Each number is 128 + 32 x the weight over its row's rms, rounded and kept within 0 to 255. Layers, rows and columns count from 0. Numbers have three digits each. The size before them is the row's rms in percent of the matrix's.

# q: layer 6 attention query, 128x128, rms 0.0686, rows 27-63, columns 0-127
# k: layer 6 attention key, 128x128, rms 0.0666, rows 27-63, columns 0-127
# v: layer 6 attention value, 128x128, rms 0.0617, rows 0-15, columns 0-127
# o: layer 6 attention output (transposed), 128x128, rms 0.1, rows 0-14, columns 0-127
q27 130:100074146162131177176106147142134169113160148124149126082105134105126168097159130159196140154166102094136187153120149145159114197089073099088155151074144120140156143055125104120129095073129070106138149139103146075145169113113184099137148120130196167041093100180146113149202129132093140134140063085157131131113138093120109105132144153120112117158147089194115130107125086157094105104094
k27 124:072121130142131150178079123140161172153145104201055183159047138097141128116146117177130146186112114150111130125117146097189114133120062103073158124083111189111148102137141118127151161106108141156219152133146138059109143121137144104076127149117133151115111105152147165092172194085110178170149104180138050134106149154122109171127153149133154166139115109157104133147113075115112121094153
q28 105:107134126141071148177083145116119100173126124132171068121105139149134125078102088123143142165154108106113154192148162206201107145110133116116110131154129146159121142130110156128206125156241119142142197101112119165145147094165110106105089109143143094104169155135068160162121211129153184098134098145063118126124135112111127175111150111137077114095077137114096189122154174153120142151137
k28 106:063177157092148099136102149092101137128159112117128154134129159161130148090131145097172139121065189186124150132226088113142091120187139126079110106191110162118114143107159146142155136134151137152130168165119085116155161111116169158120142123110103101095150114157158132090127177118130106124120112150156025129071123118143174139141134077150128074098041124172138103150153086171200085136123
q29 119:112128109129127169140110107184113089135131166128090136085075164102128138148098084180072085133137155139122136136074147155137145211104165104117054202064122116131135114110130125106144118086167149077121124141175138098063137129168154137139186140082121071161088155132096208091155165147145157142118097187133107139146171139145156103143124119132148143194125112080186100150090159164106165093099
k29 113:088181114114083181155079147205169114061114163113052111158071150076164117112097103149121071139144165124162124129178142107105109140111146105114108191115062151088145123096136159126148111119159138210144132132145122131097101102187110081085104103131144086118093150111137158108161119112169115128072117104059068180116122104124128071149100116152140135129094099081100153117102133114171152135174
q30 127:104129156152079119144109088036114087109156069145082120176156131111090157141126080128134169174117147091120119151139164076145157113108133127158121104216131132160065117188112100115069163138133094143111165136128165118156063170137085102121182119141095103141078149130125075080170079140156099134171100150110136141129144133121154161104165122084163138146090163086073129123190080101173114155103
k30 121:095150081081130154149130071096180102137134102098120147104097160172110160090102177125155128096153132101116054169136159160146120115135106142189149079144169107110135164158115090139128145133067109104106148128158058133092173139145107092155077146124104105094150085100099074136167063156063106110177170181082128098127111129099126177125188102063095170106080151090136136148136139116158085083130
q31 139:148155068138120110097131193155123118172179146093188080086119096172091173123139113145136117120123124154148111175112193081113136131134165195164123101092067112117094132142094139152115103094126105120138128174125096150154159175142127096112097011139154104168099185139098207115155118140118095110142099085132116101125156126105113167104133103173064129141101114153083118125153128066136153068172
k31 124:105162110126125170102104132134073119139145137124167088118067167131137153153120099143173140098197093104153123071121130122134160091148158114146103102114135119116095162093109145173089129114157123106201103167079111120148122143090120122071090094194151125099150195091132227127157137230092090144120089130103087069157125134155103170107142093170138095093147127125143142127143036123139136103110
q32 081:116121146154105123131127070150154094122086159164100174156176164077130103109123044143140089119114142143151094131090131143164122133163169105145127177133077075146100118179119130170131144137123109131103135095133128164134101121145121131088158157141223144120212119065142161087087081127110208064111129134115147122059123120117172159120080178136179133164116145159133177185145140112097097090088
k32 093:119102051113167158134198132158105122101097137147106142238147134108153142193108093143119089088082127129093171114120155048130124160124122144145091171191088087135144114108141183148077192100129140142160186109127151130084096151129095173135146127143139161114147204146157140143132072094125092108161098123161136118129141129100116137160146133099150132121093094120168179130210099097157090126111
q33 078:126120118140078129186128118133128112089183169155136149101125112097172090141092195128126116143141131167122106129126126107116151114074065158133169145187175116123094140179120072152135067141091125147168130149144145104129083207114143144182074084108173083165123140122133153128147168121135123099093116176099131122169143146102082088061109159130192091152085187184139108117153132083085208129110
k33 091:136044135087170148135105068152113133110129103143146125084102117135104183152113143093160099128155139077102121141106116160091104088162168086094152107118142159131123137117163175099148131138099112133116193104143113155090144097107081008123102216112175123162140144134100117107155154052140153146156173134162157163130145131060122164155105094133043155114146148131108161154124185147118127084116
q34 070:112083098147085127132154048163113119111139101142111163151146095123133163146142097097151087057113101128115147152105100152103121109164162120112177135094071043149140197140153209108139193124121112128092093150152134135087118071112130117128175203131153164133215165112131091100135124117165155094175162129136123101137106102125118058096099190178180145156100126141171145143138119120144113119166
k34 069:131119117140085100215166096158117139157143123124082112238166151090107101142142085180155137157129077165087141105109130123137138202196118173098074148185144090158125092080091202126082146115148140207153127097133115147117136137136148153128120093108104150109165165113121103138127093154152108142110161127166117157103119130076161090117135151101174178118159132125164109093135173120164063140134
q35 077:141128174155080075161117084148130150181090110167125097092166171039159109177087107159129070112125074147124061141153134126087125134140186135155129145192091088107098176142128103140141138130114118129095073110130129155118121199118122108158129147142156103130177121105115083103130103139135121111109114164089114164155175156110121095153157151169074140161158146179070111169150101167025106120123
k35 077:134078147128104187166147108161074112126166138121107106122125145113127146134110072144135141114114161171126107110118075097096153146128122125133098152086147127141109094111152171133087136120065104099234103117149158097044115169100129134114150116119117139166180158161092168134220102090107125198149071104181191127133129106069171152114108140129083099067132117120162084119088128107128161178160
q36 081:121080076094171142156160162109123140127142121145134121166174102156143145103219115090089125094110195115110143132132121125124132111164106115095210089120106136134172135144148158170120151095114155144096149126124134086099135085144148101064130141129100162127167143121166088145200126104125162152168158018175153149028134122115127121144089152122132136110082066081106137130124122122174120202131
k36 073:144085132165087120184152134131140143124163125214101115152121124122141212131187125167149112118114102098178128123168210074100187142133090133161190122145156142123150150101113084161096120085109125133076143094130104147126128103159147089145165098093152148162129104067198088159132128109143170085092155133112152181085106115065119159114102194158113101203163161153107139126105144100137116155123
q37 086:052101109141119122136158086157157164134144121158088114069136150116104123189113121127202115092132130065123164089139114128100078103154149121097125112077175165133183139101194143108133102152099136115115113075135089115053120148142113102097216158144156149142104174133081140111153159105198112151171183065149104161110171121096112161198114128158151170126138100120154145121078152168094148125139
k37 087:128154127146166103129139115171083119122157132129147135080128094083086104149100151113094114120111068121140096130168146163104102109126141143144143111104181090116113185126137117110176107117191055183166048069106125140092132091137195102153090147128141124163143084078109088140150125135058137206146146130057149209134092141079168151140166148134118093125108125184121163139126188127147113134077
q38 079:114143092167136132113100110127110079127088134159122106061123136128083182176140090161146139156143127084152170074167105147151122101082105143062129114063077150164198155072145160098093145149129189103093192116096089125101080171085104120110087089150112057139081127176092147088149128125164065168117108120146125125164196104132093135111085139102122089137139110085112115137148103147125160097160
k38 085:152078077169117125173150096170067127204115132103105145128157158107108125108068077140103101118143088144168079117115170100151139088078088180134127140151170087111179171166098139107147135115137129113106070069177145172140125142151130094104070164098119109118093117086120142065182088130130134127148142137106127149168154136128142125100123170129088108153131160170090113084229186077134121100109
q39 099:096154137150168154143110133140117152129105135101118120148130096137138222105232085125167153130129111115123127136136118116159190135108075202091111199075085158153136112091098184095105133178141140106083155132050103097163132102180143109090092130153094110106085140137174122112142109126130147137122114085134177111087128096139116146115066155124169117092079038088145160127155124168160108106122
k39 084:153101149134141126161195141168088100150173112123144099149161113178095165125116064185121150173064133162108090133146146181111136091132058119120112132182128132146124108101078165129102122110187112125109103096184146163155102151122086159154097083121112139128095125148176088148143143125169149114101126120093137119133116067151157158126170145167125161158169097113068119170172216111201073179100
q40 083:156138127180139147147107158136045112155129169163101129163146122180080207124125110100147145169120141182128143089140105137158178157127068150103138153087067196188146176094066111127077124092156168117133155137132086128143136161162110105139090111113100077103099162181163131150140114104150120163106130163122135113133133118128120188109153124147154133125112119028148148154182086087154160157192
k40 086:139090088161108081149127121144132146161111177146086117112130195161131113053129090160076138100089045099139101099147163120176127105095142126151113161147093140135146155128096179104141144135146112086098132122169190143167106120169166066122074120122193111145101120114129168112179129108140138037123109117134129176141134142018080075085090133119114165162161147117102160125165167133142127123138
q41 084:066078113166153112112198126135158178078128127139109155099113121103120117139167089113165083075124107118139096126080051112089125113081100123074159135144178053081103106168167125133169133123109101126088028151118134122088182128097104091079133168117120148135178158114115159093158121107129154114146163101151147111098087161132208134152106149139159160131176110119160128147104142198132103101105
k41 084:071167140082112088093096119144148141120139157173100089132106124070107201100178157143217156121123141138060146147162092144073120168162110137114159118114128122168194133121187147136125185100088107150119169127102103156090148132062131124074118132129111156089132124170159124101118102122149104135162144122171164092106075101205179196137087152144113091102102113163187131142099141133148140172137
q42 095:166119126160131126069167123149159133127085117143154110148164161153133206100156085099175169096108123107103140108134070192144101102090098131064172136143134138132159148125104177097119181162164136140096139102140162146081204167061098115123178130128161115107186135111131078094140166124162150108175096133149111143111087065116166109125174146162121124085172062138179148191113092161158134153101
k42 087:087126107106089160157171131150108104139100100111038139236187126141079135153152097131148119106118168155143081147108136122116107150120082167131113154151081116193162093046104182116129182141159097151172156122138093162137137156131100092091118132150145068149121151141075092144187106147134133085143152136183105082110154119119120158158124135101142134129153082151159144167191169132170148186136
q43 101:083136136167105144128151090164097160137090139158096098124147164108085169125186060125127206160144165102132175129161089105126108120160133061047137114093117163166169113118108115163170161159106146089074163103114113115090090143099167107141147210158106109069105156134158114136119106140098159112160088085123131122111105114135156184100136159203142124110138038101150136116065112145142129154142
k43 092:110119112098102077182157127148085181193083144129131125139164152136107153146160127145100116151059136131088112116119127127137155175064105152074198085175090152157134151067125099135144176157191117111134167102131130096077105157145117131045116155157110163104127138137178096167143125135113162070185124146099088102135173198186116114126126128163115139163125110145102139159105142049171092110118
q44 088:130108128130119162132166120117127192079120151174109165107085047127120183156138173156133097128089173090122105116081106096114151112122142111138158172157058130166079094089122148088086071072134123096111107163164132118152122146200133089158094130184115141124120139161166176151155152087113102148174082175117145140119141150137161087114066119094124155172097083130112109144207155045127142132148
k44 089:163067104139146099166136100150130158158122153103110106150097214097094120090121147156132063161177119105136144123092174089102106088087178145150110219122148131091149125116122137092091127117160123149068162125142167120116117086150173105086121105042117106138121119109113213124104177119088153108152141108097102174114087146123135072135088159100119118125099113148050158090137135100149181129186
q45 094:105119098126099082104144075127086114135085103146160157114133132050116087143151169098112136104149138135127158161171103163135142168132156124065095125098133203146180223116163148109165125102126168102185117082108070107097112109121131147120106121145141137063149145142151143107161107125115120110106161158059184157142147164188124141157156107147178099078158036102134111116128068163151106172112
k45 114:137146096097187101152126125157108111106168076110101105088133152063123115232172149140129137149111121112148144095112130197140130114077079095100096095178115115138123099121144128092176104132133122074173143115176158154129129099184060138140096156168112151162126113188093051108152123173120119088181119140109190155150173112114087107147133123076101118177150116093131146096185119101152069142101
q46 087:150132131117176139106094161162094123100159112081166162181062113146135149135133126161155117158140171164114112118084151171127132165179115210141129212167116130143108134186086091107097146172119080104103076171138099146115146156150100154179145132153107132203123170170118118141172144134184129112101154186142159127110112111126148105153057121160151097153169124112129151122160123069213171094152
k46 119:144122125086081053140155128113162199156094112172177220099107113111113122097171122142113145159119099126114105140023092114136116130128129131099131134110129141136135133173090108133164115134121131112180122177087139137122168092093141167145115156119130162076079152110101120140101203204137168099194172125152116110116097109126169102145207157124180135102125108144124089118148140095094200094135
q47 095:129199134136092130139169166097125115115113121179154135126124127149195086155121160148110065119095117197033163113128125155156136201118100160132106119106156107132132132085095131137175129199152139116158178085121137180110124167127091131162106133139145138142136121183160112219066120127154166106081104145205095086131176119096128188118150126132064116158142158116157130114099158115084138113113
k47 106:154069136166131103127161149138070118190102199177108078142173121135125107122126108091108076180083114112131118109147194118136148120117074138144162136128135145171168133120136080099177130103123132113120117134129134066182115161089146130128100160071143111215097174100137108146062110035141153113131100120107126141084123128125120133147059137088120143201162113150071161091159135169105141095098
q48 113:145124128120150109167172148115150170124197172103116132094117101085140077142080143122099050102152097154170143152101145097093163168108144117174129153112127116104056104176130074160139096082111107109167106161129137063129102096098137187152145103093156182142166160144159132109092119149034108155088148084141088133105130199107163104130120116126120149174114215163095089126110127125116095127169
k48 098:192106125123100156139170099102124165140179110088114114103044142163098087115083129095092122169204114123155175108038164126188153178122212136171128082132137110128109085138155133127132142086106128126163135100083129105146109151138172143162138137156133125145125125135132178051076149159125078117156129124072126110178144155150163107122140170123153192158138169145135141073133110146129184133078
q49 137:115148053117138113155142066141108154138058140156121116075116104067128058168118094108068075106120141163200147148120159123097131146105082135158113105098120116098208137115135142179134152137123207059098146117105083151103099137114125164112109048095121127104167110131116149123174106150086106164103137101110127146124150188096086161118122165144169122141098147120169063141087108129087105088115
k49 126:093105102088138052156108144128118149156065171211178152111072148131116108132118054095117107135077085077151072060120128112128096081078162143143130116082122069089154133048115129141122101180149170128163094121078136117148084172126166084151124092121130122085134189092100148117168125110092146133067139136142102165141129149097116135118063134135133135118124127122155083155137086130104157142171
q50 122:148118169132153136123111141103110096124147130100083081096104142058128106102090147147138157092104140161134076114120037136143196149118169079119159171091135144138143118112170060103069063068087099104100099136199162123145119113163148149121138117164132130158098103117154138108121091130070137153125142152133180151155115128182194084094101131103194135153127146127126034101127178151145095163130
k50 115:133152115159112225120120139139143103097129178080109127114175170183150122136056135200110113112127039121165094172106118132098090136125065062134110155120137147101093121108202098134109123028146148141101148151116159124106162135193145129142137118163140142144118125132098140118133113146112128134111133073096143187165149091120167076138173153124143097118119130058136068106071105124130162123155
q51 126:137141139122141128119157125197135153145120119072128199175104096079079141104106132112106101192190116114103131189091182101145160140096106136100150135178103115104114144130154124125158133137158068185093163180137119109138119156162060168151168148135030104055126131036133128180087143135134164093169147146134139150137136068134116122148069094150134162147133086102128132123114130169133109110087
k51 123:158190168108172188115190117133114177104213050081122159163163154165105131117135106104107152157198106140143109142178165109164101161110128144077128151154119168111159155142107144150156093089143127135114166127086131137152182082183040118070121132143080127106121118111150151135077127146113180127156158118115117115111147107123138098156099169117121090121180111146150202150084137132113089123183
q52 130:126090125150137200144113151061119163152110122116173132191103173128115150111176121117158119107074147113110123162187172178077141171171133103123066145133155152140097102134146063126115177113096078149169161102040092064093107122166146167132187105168119152151140164127100169099099136137193149163121115134126110163099136117161121138138201120071132116141133159145116143116130083118160191145166
k52 130:128036163154132166109118142128164175134099078101111082168078142144049123118142129088108101136071167109118153146160109098141176130128109119126140145125123186170156130171164120150145201141109135133146150110102074118100107147136182113142132151150139074124121103155096131108130145098114096197000128135113099105125151130152104183137148117053121167138114119097106168111130138157207095120140
q53 138:075157131151156135126009118097097099141088162076136148084083139134105160116147129134137121096128126151117183136128113103100158190140116090159131114135140137155099113108148189137131148103116099150150137176117101149154117097145154124134108092070126138119172168084146165153159149184119144134131167124124135145119112120201116031145176144111175137093113116041124060137103141144119111099226
k53 137:097129118159152085092054179103129139138155191073124152087115117113078075091120117086142130145111111068134121072123123067086164170164102140113129139152126149173210142129129127167094096100153117153157157152124119181131180137164158121149148106146130132128115199118113151157165155130142181131065162100088110164136087089130081125134152137081117071148075090164164173111103056151100139117143
q54 137:141087133138091141195160146100137064103043114078095152163122132176150170068089149081069151137123100128109112162138137104104113083126135111142143180102146139147129038132092139154141108153148113149122170154154141214136073081084133153116205116107097113115153183112125141154109115179118148149113140177109100126121028116153135106161094076142105123105104140115103152142161110087129142133157
k54 126:147126127132171158122102149091097159139141080074091152137177128190173108110110101104140138108161108143138160138102122145093158119095135172136090120145121117142132083195199148186110142162181095134081102072080130166033133137070157052136131132055147142158136154102122159131086112149140133147081103160077146160125024123133148121131132118114128087101058099149096115134159131121136126152148
q55 144:162167150171112136168061094130130063142151162112156145150151125096094083079131122093156128124093125148180095105146176132176087121155130180143183122153174107121120093100145137108033150132166106202102086146097084179144145092163123140105097126086161114127120100081114094165071112122088120109127145180117134129179138140162057124140131128058157112124118080174135123166126063130146083141105
k55 125:151140115175163105151117073131098113150147139144136115115154096114110131146132116123123157104138109121099084075199166146156088144151085115142130130145125121153117177093167092128082175178147134189059046140095132157171185110127164108104127093165113145148126077122129096123082065087131110156042164189132118088140110105165105138142134149051169124147084113220155137162109093128087124147117
q56 127:171143138107142050143152105133143149123130073114175112139122122057123102152152136104106047144170087149172223161107161120134098098125142165116131064102123127086136137131136107120138109117116151076145071120140045115210084101164096182143149084061130153098169116101141103130099136082103118122121147101167197108131168171132116120175171111122122180151159139132144108172109094159111123117123
k56 121:192091099127130071145144104130075126135155072110134142154137089108127113158143099085135123147161126056154117124100169164136096132105237157146152050130115126163167153110113126127103148122140141118141119111193115135224103125147128062118155111111134132127113121147084138152095124109070137140109131165165112051223142141100135150125117144188122110138126126158130094138125063111104152163200
q57 114:112199060174099104086087137145120109154089090098055105096127129097128111099164117137084155040128094123166061180123161145137157126116155134097062110112126084054104146146136120148140110114149176152121110158169158097122068140152081128093129119169093128157121095100060097085168140130135144110117144123110131104163152148132142136087140134156137103094168085106128171085133061078140116192117
k57 113:098204148124109153146157145186134108121090139013106079154157126124110146138094114157143141102091119110096074131114079127087083088152174123166102127123076126099136159122044126104102139176103183137152154153141109126146166134131120105101120124162062152091118110116140085098136154162159110164190164130131180101095146118058135111104121125096124135077160124079182137145133116096122179172188
q58 141:133101192154116115127168071084177148130114120188116145142117122118053104106091100124159174164199111101151161112112045120131067102170135117167093124170101110166140109151128123157090143057101134132157166106111161100187097139126169098121182138134080095094128128107107135126115149158080147119093122090104088149133166091074096169152097140093142088117175135132054126148137074170156104159162
k58 132:170132140127150129175188117122182107154123092180144143133171100204111074126119109111099152109248111154120186147126146112166140127125124152130151088190105157140182152133175119141075169085127118106167166109109118073104082130145176114117129150091112164141134103159111062104141102123169171080122097117121128128113173107178171182109154113068099096141091113121084137153148075171110101133125
q59 128:134127096112104127107115157093118185188117129153190149110071092137065149177155111107140109056120148186129132156136119155146062164135119188164098161203124137138070191126133146092124154118141097141086090122115114078097157145129174153113120124122145119096123096126100162135119109082202129170142143097105134122093187121165075100167158140073163083151135069163141132136151103126124149045123
k59 110:139105162132103108164143186098075128144069154131129075117100147153087134133120125113138118106155115118113103095147117102125145136149160110130186168218067142104143194121092117159171169030129124136066131136131099122147142121145138147115123154178125089111120098157131172148144093045125087131082061127156133080152137147101102151141121127075146157138156152171061162131105107184093107083060
q60 122:104100139113126070101099101065108152070095126117152146096132074128100191142173157148137096132087113105073156136113120127085148084128149096135171116081134164099114084153083127123169181154130128143143116150168120101092151145128140120139153153169112190075122165097124137123207065160086113161150194134120159131106137164177164078157168218177165210154120134147101099132119126140120155128122
k60 121:108067139114147109113075140094101159113118094109172187092153121048175121099139118100142127201101079093115106156009127082113112100079149093131166123123149154124158112127043104135163107113098085075145149148171155157091124088143078118135151094145147128126119177102160103141146168137110121145115186136112164123112125148107107134135175173094114152146085121101110159067088133102162186125125
q61 122:135098154134154157111151092119192216115228130118101144135115103041177097108094082139101092139160136127100137118123155129113121157096128109173120111101109077142153124198104142140123196132121130119104081141073188102133152109118149190140140135146143148101136137145099085174115093086073149166120125056125103092134162113078168090129123131107112144191085133141143071162061132123137122098122
k61 114:190124166142089152117126109136124146137184128167105134146015158117146113148145116073069113094147142137093162119111217144182194146109146134179126145140133123137169122130054073089126112137128139157149105068156147050136090109158145150098157090141104120126113152141096158067145131110102140061212130075140158133149126112123147094135128105127126149162065099171107147126115138115126152157164
q62 120:128046184183095179106122132106125193068152165178113108164134104132136107100143080138135153105138153148114162181133106128120119155073151224145187150134143092135115075129108106151150140095166107066094125135129123155153142127106172101141131067077157167131075131185161088120118145140068175102103130113130160098119132123139152077166187135119091107099114169164154103186126169106126136098097
k62 113:113059112131115077213147115121054173147179122171112137171098120132132143146133090155156143119139151142136164097072077146146159173138156196127130129147173050095137088163139117180112138165125146157151106129126149082092075116138139141105127159079091181133066116140133128091177121131062153135117128162106083102127118160158079152099141110131102193123053119173082133158128115128152131110075
q63 127:190104103109115135123109114146113171090135113130160118083117093127078093091173140142139127127112103107184075140128105048173099018128140122149125155134083075178082066136183055095131113134123099116077149119149082106075083162137140117094151123126149102122125192157142141088129122122163100113149169204111112169131104112103121155124114144156087129127140119119154099135155059191136167096137
k63 134:132117103150149169205175126101151114148112098072173126147122118132152101174093093095170140142150100127168100116111127117185097115086094132136132132142141065137069177115148110126087123110086101115024142123138147151090095130163117102094135154151183121096132154124141145099124052221151099111055119145133141145137117150145099152152118171123075143131135189096183091084084080163145165109150
v0 100:118122168154117108142134106114129157078137124119112130150131144124109099080106215120131143082138109065060123115096090146145080102105168062129133156125048100071192128165188173087106126132143099153137130139138156100149106161034129099126148129126186183170162098136090089236107142112164124155113168124099109098089141118173168119140079160109143108124157144105107121104114158119130107123135
o0 094:141144106161110129107140108154128085120125134161107086151062141147128159116131088095062156124070111161138136098153087081135091167152119107132160113108089115154088043068137150107137140125151185141130133211157113117128151098190150150148126113044130111095126165159113147123207102137102157145183069126038193105153134167123105143116160143070089126126081145117151108119137097130115119083147
v1 101:133080127103123212121159092142119122141177131170125087156130157092160141146127116105118151078139070122141112110126132223135069104108107111117127125149108166190110140143147140156163112123102193132137082114088135156112166065159180133146165097136165183120122109175163113141157190165106157113141157119147082114145127119085162116102109112118199165141147197133063193134089153115105065141087
o1 097:040132111160097130075163076127052130104125115081161174036132153139121095109146150138131130098112141140100120157154119153161111114130139123088156124157144133172139178175153162142055132099169099136112147138168088166090061171104090087168120071214081093124127175124110145137128103149181114131120155144137126066067132169113134103056122133160120101123133157126120132141074128122118154117141
v2 101:138091173082163104157138152186107153110131137151102108134141130115156125156190118104086113051144135197183088109112120101151129125181180103137149181174120215109100082118136091125120134116087126160169084107100112226132115114117085162202106132126176121170125135113163103125157114136083142081134086142123212187112116165156166119150136119167138149126160132129108129157144078175124134118122
o2 105:110119159122125165113121104111092132156130137143111080131113112095118072123102147133149203130097132063086151186169125132113136172182041133104027110163123059117166125118112151107164144097148166104134111186131086116063121175083113090142127133149104120165112097116119168147151133145136106155115115139158064159118120066161117138168137137114229095162095076095170139111135098095144124144111
v3 107:134155122115093151144150149119104091181109112124120125035170167127210082166158106164091140070099160178085094146111139144110190148128160098110142164136076148135125076126090161124136103133132109122145146135170152106122148117176129103122087160196112185186139102169188125115120077121088186055137090108133122130146145161164154136117110103120146134154100175085137124101166077081200134142127
o3 097:118145131099110100163129125138118145179100119110159207152110109129091146148102139204216143165136148065104146179142150127129111111154125156143104122129193114152181176166137117100109179113131116120116120118119100171071095164084150129142178068235099126123104108117098107135092202101139159136096140142210066131110112117114138128113133124177108117078140099166073094164094132143118136145127
v4 098:153146141139077118166107050119155096117129086112131080130149116102133160071128138103153171129148071088145194163146142049074164097090168180124135156137151098176175134135160094136173151099136087136179076112144169132118146152100165130135162190110155087153119123157183090083129172140110073125129080139119110098073069120090133131139135098097159110143134175156193178130093101164134131129111
o4 097:177104139109147125090140155192102094155122175136098161096117159184125101134143115070057111129169071166121087124096147116173138155149129083089121098138128138100059145119139117166146118172132186140130138174102116101168143124136083110115113099000093123133157160135154140142125103117116080148118194081071187105127158139124125117140141166150138142145109057090152079084127160142113092116099
v5 091:148126123157108152145178142082179120125087230106116088122133139157163122060118126178175158171113150153139126152158102139131130149166174156117052143167138185130107116165135136161132143078132142129132130174129128112129145137102100143105165082087115136096096119073133084156145168159066190148172097176132143151127134115146061096103144101088105099130054151099166088140120074090161176173104
o5 090:149124190081188136062114186118125158106121108066222125138134164090103155128104099104063141151170139101131102118152127090101112144131116139145179124078119077091115145115070101100119133170081107123162175100094124116127079124090152108134119173047136151108179134096115124128095117135138128127174127095132165119120148191127106182177133082133091153081136074135178130141096121082062108107122
v6 097:131118168212136122127114176094085143131173134134137116095142138140132140134105077147144177158173123181109111148101116249154090124063174149123155138171111112089144110120125149128117130175107085137107089142114128075141106172137068139106216130100140174123172086076147115141088105124102117172119153096161164137151122116126100179127120098174106122128171168129089180148169082185150109149096
o6 095:131089074079155106103111083091096117100126187123125087098076127114112091139177148103139145106082158094114112126166153053074100176122137118062142152093145102134118167096159103101174062152113141162150140104144121157071112107153176110092077115122102107135190119117131147115153165146149143141170082134091156157088123155158137133128108135052174093128080197079140079127100194115104153093132
v7 097:119090221120117039103121145155120142075138083117131159155132099120127178115099130142192051067144129119125106094128097116159109110143141127085138157189128150202126128136155125151129157138105101077151137160127102157130137130085110190148162118084161122107118094130110116128102128130163122212133109107204144188110176154093097215139150154133097127138155088125165166143085154141092147102153
o7 090:139085118122136171153099111115133133124140147169069042128148161121142139099157122052079146096114087145148124135116122108108136193144090131107146148084079117099136091124117129157149077152151145154133080192153133136175122159153140116110130158037103125102148152083118167131170104138098087084168084144096173155165172106135135134196128130061142114150091130097202158103189120125173059124128
v8 094:145145080195115061140090090069107103126136192115179097078147118106156154123115127140129073126097147114204076186141118132149107123121142101135115194129107120171128179139136155079144151117179123144145096140114161141137064128151142124122094173085182061132207084106153133123048150121078114144123110127108166115179156127093116134106088156135127139153132173124166152172139131129138161182080
o8 091:082101190094203186128148179151170164120105147124110172126071126095127088095165107104048106137150147159072157099121089077084070159081103151079096120161065093181160113154086093153136177125112126152146151133095140109077132089094148086091122133058095158142142150134141114100163135143123124121170156089075138110078137169121164143084116132135119105145131126083129107102100128145156115175155
v9 100:097136108133151128091077130131070148128108176146079146148159162086086109176111176171128170135137143113134150114112144134141145122114169095135099140136112105129131150142148124174023090168148079140140115089111111130135122096130150158081146204128082113089134061068104158102102179105163125117132086100152126151173105161106174129131101217097101075088050173118139167150147179119117125080118
o9 093:104110132117154138172181117100155193150142103164139079120103090158121116104134138179179121133161084112149110149081144168160170093152126128125173106126125145179118123157132157127130123109137145187127138135106139093098142063089080161140126085255166099110131139112142128133116111105159132105161143128060096111097109135112148116090163098174123135096140137158096044132113128149127102133201
v10 102:108164120049157168082108172166109126089137057101116138162172134133163105124164117108068162114145174143084084134092105091118139142136132111145173149139130174191128158161127156169128132146144104125115093074145164130171119135089128182091052133074137164184157089212141128072115129148108143072149190180144133154145140148168147175123102121112144163128140137154156076089115118175098131160105
o10 124:132111146169139118160082090134122156242082125149137109114071105113155075164116170090086159144102152184129128138171110163158113117193067122170126113103075127116133119088158095111137191100114089113136140212065107157091118163180160094135144111092152127115098130118118161139180116116063084105101102093133131179127132107099149104101106135193148096158081146124125124121137070100151104141110
v11 110:132122180085122151207078176149172093111121096125089151108123124102079139091135147107149124112130129136118144165159114145093113144136122085150173144122111185201100096133122111139143192098132076119120173174126060110119170134105133108142161088133133139143140144111156159158142172139139060226151202165126117086076077131218165113127069170132141116130123107099151110152116153108144139099175
o11 106:145144102158155099150133100143153129145145134100102063171106129129131118141089103062020120080123145115139114104129117107195086163140153149127128124130070129089106081095129135167121146135154175135133106207137164082177156161159084117132132141000133150126147146129083136106150084149149152140176126124126139127118127155101140160145157081103114137147140139080170192151144165107096046111096
v12 104:089141144114141087114096131172146178086126120102153162148140122167158099125105191140174164168114174123143122164094123189142134126107198178117123108118141098140145222171117133172149093122094135124106071137149156079114113178116099070102099115112108159184096102092172101143103109098148059118158082132168133163118093165147105150108145124130115133146056116181083145128215118137137182172129
o12 094:127082132165149099118112143104124126183084122145150135137154128107090130115140098072154084094116079136157106073112121087109119201075097117152141139134114156051105048093143122056137104148119076160144155076113124098149132106144124155080133125080203107087202078134091103161142144083129154132107135097112178192174123114162139141091085105138135090106130089122134092123105140202107165106158
v13 098:113090169154126163152127072098128179132123153133104155126125137151087081120096189121138134148157120129123123136147170140145144162102111126130166138151149147116117066109065150123110104159091024181085128126078101140137157104106137113098105195166137067165138112102206094210099150153153088080143136163114107140139125164147127130117119047133098124174079154171119154176120110142212121111105
o13 098:143141128117137087147169150127097129134118121119118124128143142111137105112160088086078128090142101147193125131131132104103132168148131155096108112149150099082142156106116087113162146080131254139182075140215135124124121142121130177155161114054147141090177098102060162068142109113121142157133120055086210125049078130126121148075153139129145140125127103152140098136141147130078129097177
v14 098:101112118157139128120163127106086124132120116192131134110144166124130106186140172146099125181131101156107120072117117091148113192066139089091119137111148136090149137147108075128130103109177160133138130141115122090153116117174091112153120108179131148123080157157096126148199079101118146086100167155071122147152153147138125064140091146107052106100071134178065137066080159064098090211167
o14 092:123149124117096111135170133121107126111117130155171148121147106165143149135092112202226165141081167121153147137137176166133135087156142115152102152130193131141119131160131124111092127130122107102085151069152095146111090095123139145149122101255126137117070142127145105109092184135138160130099113153201067131134123101137121134058132124176105133075133112158070145139123108116111146119149
v15 103:099145147132164179150156046111097136124118190200111160159122102121108145115088084151201186074164138139124135103162193181172125139136124151151102152149089088099123145104146096191047071084087132132141122137130078104151110087154124108104123101128069128146155117123103133145105157123112149109094169139123145123137136120112079102101144185177087124100148115137181154120167101094206077129125